python train.py --hidden_act="swiglu" --norm_place="pre" --positions="rope" --qk_norm=true --weight_decay=0.0 --lr_head=0.039 --max_grad_norm=0.5 --warmup_steps=564 --schedule="wsd" --final_lr_fraction=0.1 --max_steps=5202 --dataset="wikipedia_en"
Each number is 500 + 25 x the weight over the matrix's rms, rounded and kept within 0 to 999. Layers, rows and columns count from 0. Numbers have three digits each.

# layer 2 MLP up, 64x64, rms 0.156, rows 0-63, columns 32-63
524496503468492540501459532545494482483517535463481479501522478485510469505520529485467533540526
475531475546499545564520515487545432510503519512544523523501496484509529514475510486517484481513
487464542484485494506509484491510509506471496475507529496509487523521525506520485487492510484512
493517500482504513460468475525466522447474515512461517480531464510480509522526462484523503529477
476490499543473509515487480533550526510498518491498501504493473492486530493496496524485495453533
511537509478482500492470538475509496534481518523526519502503514503513484521515503491537485508482
509505509469462460500465493515475475481461537488496519467513537505519451524494490465504483463511
522486508511518545506508536500518493451493519488502490499515497470446488453480497561467540540505
491484495517479497522509441529514471487500499520479522503513532501487506464512510494516514518469
500494503522459530519494526517522492528506527504506548516537480472469486487447500502563494498521
508478466508489496506511518526498498502450512524489476535507473515537452461487555519503507509496
505516501535513490466450481488491502437481516506507451531505471490476501484517558532519485462497
488483511488500515523504449528497556515455513505516504505548509526511548519477503465499500503513
530497472492495505526464508501492507448473531469518546526439446475528502455496514486487509512490
474501503498528483513499481541507483509531563470470512500521520491508535515506502470512528468507
472471520479496501512536498513499496475504522512470492472473483479501510539480522530465487507473
515532509484477487544534512498494477516520485530539500506520508492522492497523528560487474437504
539491531514476528524543500519496461539489503495485462486477455512515501493504483494503504501515
476457509495542477470524518470516508517493474496473526501559524488529492485528524495530487479447
513490481517554462463462490479502484524514483511532488498446490507470522511528503480521462463493
491475457512515537551532508543531489520539489481488446532489518490525504513503502490459533492488
534504454511502547522511459521488470508473493476519494480474510469489454479525498524449518486483
472512508524519522519473462483492536502540484479440461484494499495503473522487501526495541489469
489509469503487496488491525464485487500517511506501486463500535515529480552477441461489530509473
488465525481490476464489542513479532534481486500467539480545506523495461495488498514538510493526
465485534544497480487462453527496492481539493480476487482502488499439459479514492506503494502493
490543478481523533455494514520512517554492488510443471490506544511490480475523512549489527530488
506512496537511533491493495466533497521539493557501525533481513489488535519467507506509468513497
520496507462518517494499494489497487502549508547489472495487493473470464506544508491479482459446
507472461479517450498473475509464512505531520488520486506515510515491428557537512466493499513516
495499490507498499518492498560507519478517531475485464497482460517500490486551547470498501506485
495500518520476499534519549511484472494507504473507465521547487595478496464491501479465542539549
507498506495528493512532531557486471497497503464496523548548480528487470464524478449472480483487
495488519487508513499474493471526506467539547463519498547513471497491492486497509470496471519504
488496498508516545483507503495513519545494455496505495490539508520506538552493509500556522495506
513533475489523449532508492487498525458518505493496489469476517502515463487456506493460508501510
522530508548493498496474507466519564508464486473512489537493472495466485491503439479503484441454
501513519497498477473493548452511509538496493505510521484453487530458494504493477533502504494467
496467516472477481479478450517467557510510508483514504524510507484498543511501506493528468477437
485506534485537524481498501494499501493474501494524514527503474463436489555527481493448475491501
533485505511526494481564524505532497535513484502535459502520503480509491516475491467500484549509
488501505488522484512491476524525484475527523547513490483501491469452489494471478480510503477546
514503527517499506498456476537546555477507494508550522517483513489492514466479472570467504452507
488550461517501516475534492532509519462480425522467465521525475504506494509550497494475507460477
474487504505458488537512500558506529478497536509541461507474507534471489509496499575482505510522
521440496489499500496520493510479477477492519501504453510536498549511499468535548495502494511458
509487491490472500501494500509482496499490466495519460519481502543487503456499479570518501560513
525528490503497459486451525512493514414480474448521519516511495497520505476535463469463522509519
483495470465551479497493502516444497524503508491476527511507499479505508526520504499485436457468
500472502513530511493468489504482510503539486461533520520526469522505484477544499490535529486505
520531457504480545518505499533455446503535517449492465513460546527503492484502552494476542533467
426491526486521517491498485484527531488484490513528522500473467471460520560496514467477507489510
533491509554517481506522475461508518461521530488479489462469484532515506446501511505507493511518
497429476504492512516484489498505513480548486512539503477503533484504471509486467471495456515524
494508513564468501458518487494492525492487525496507493525534536480481531533511498476489505476508
505465500487495466522459482491504448466461469466484543533507478477535497501457519544515502487471
499477490489506495461514515542502514449481483512528474490561518509538532494454527495490468533556
536500501506528468540486491490490507509505513467526489492502484500485495496519538500485486532502
502484494518441459478497511523537500508489519504485494497486491519547495526460501474520439501552
512473496512443467525504491503501529474465558457471489512450499491520508479478475490489512473502
507512498515524427519500508487490501516516473502517466489495506531506520481462488539480453484484
537478485508486487444506467501509522540486532472505490484483523500520490538498487505487477429477
528516455505476493467483485492499519500536504442494519494537548526446517476531461485521469514454
487464522545489540515534501508530470538479447507527521516509457515478503507531516476469505530550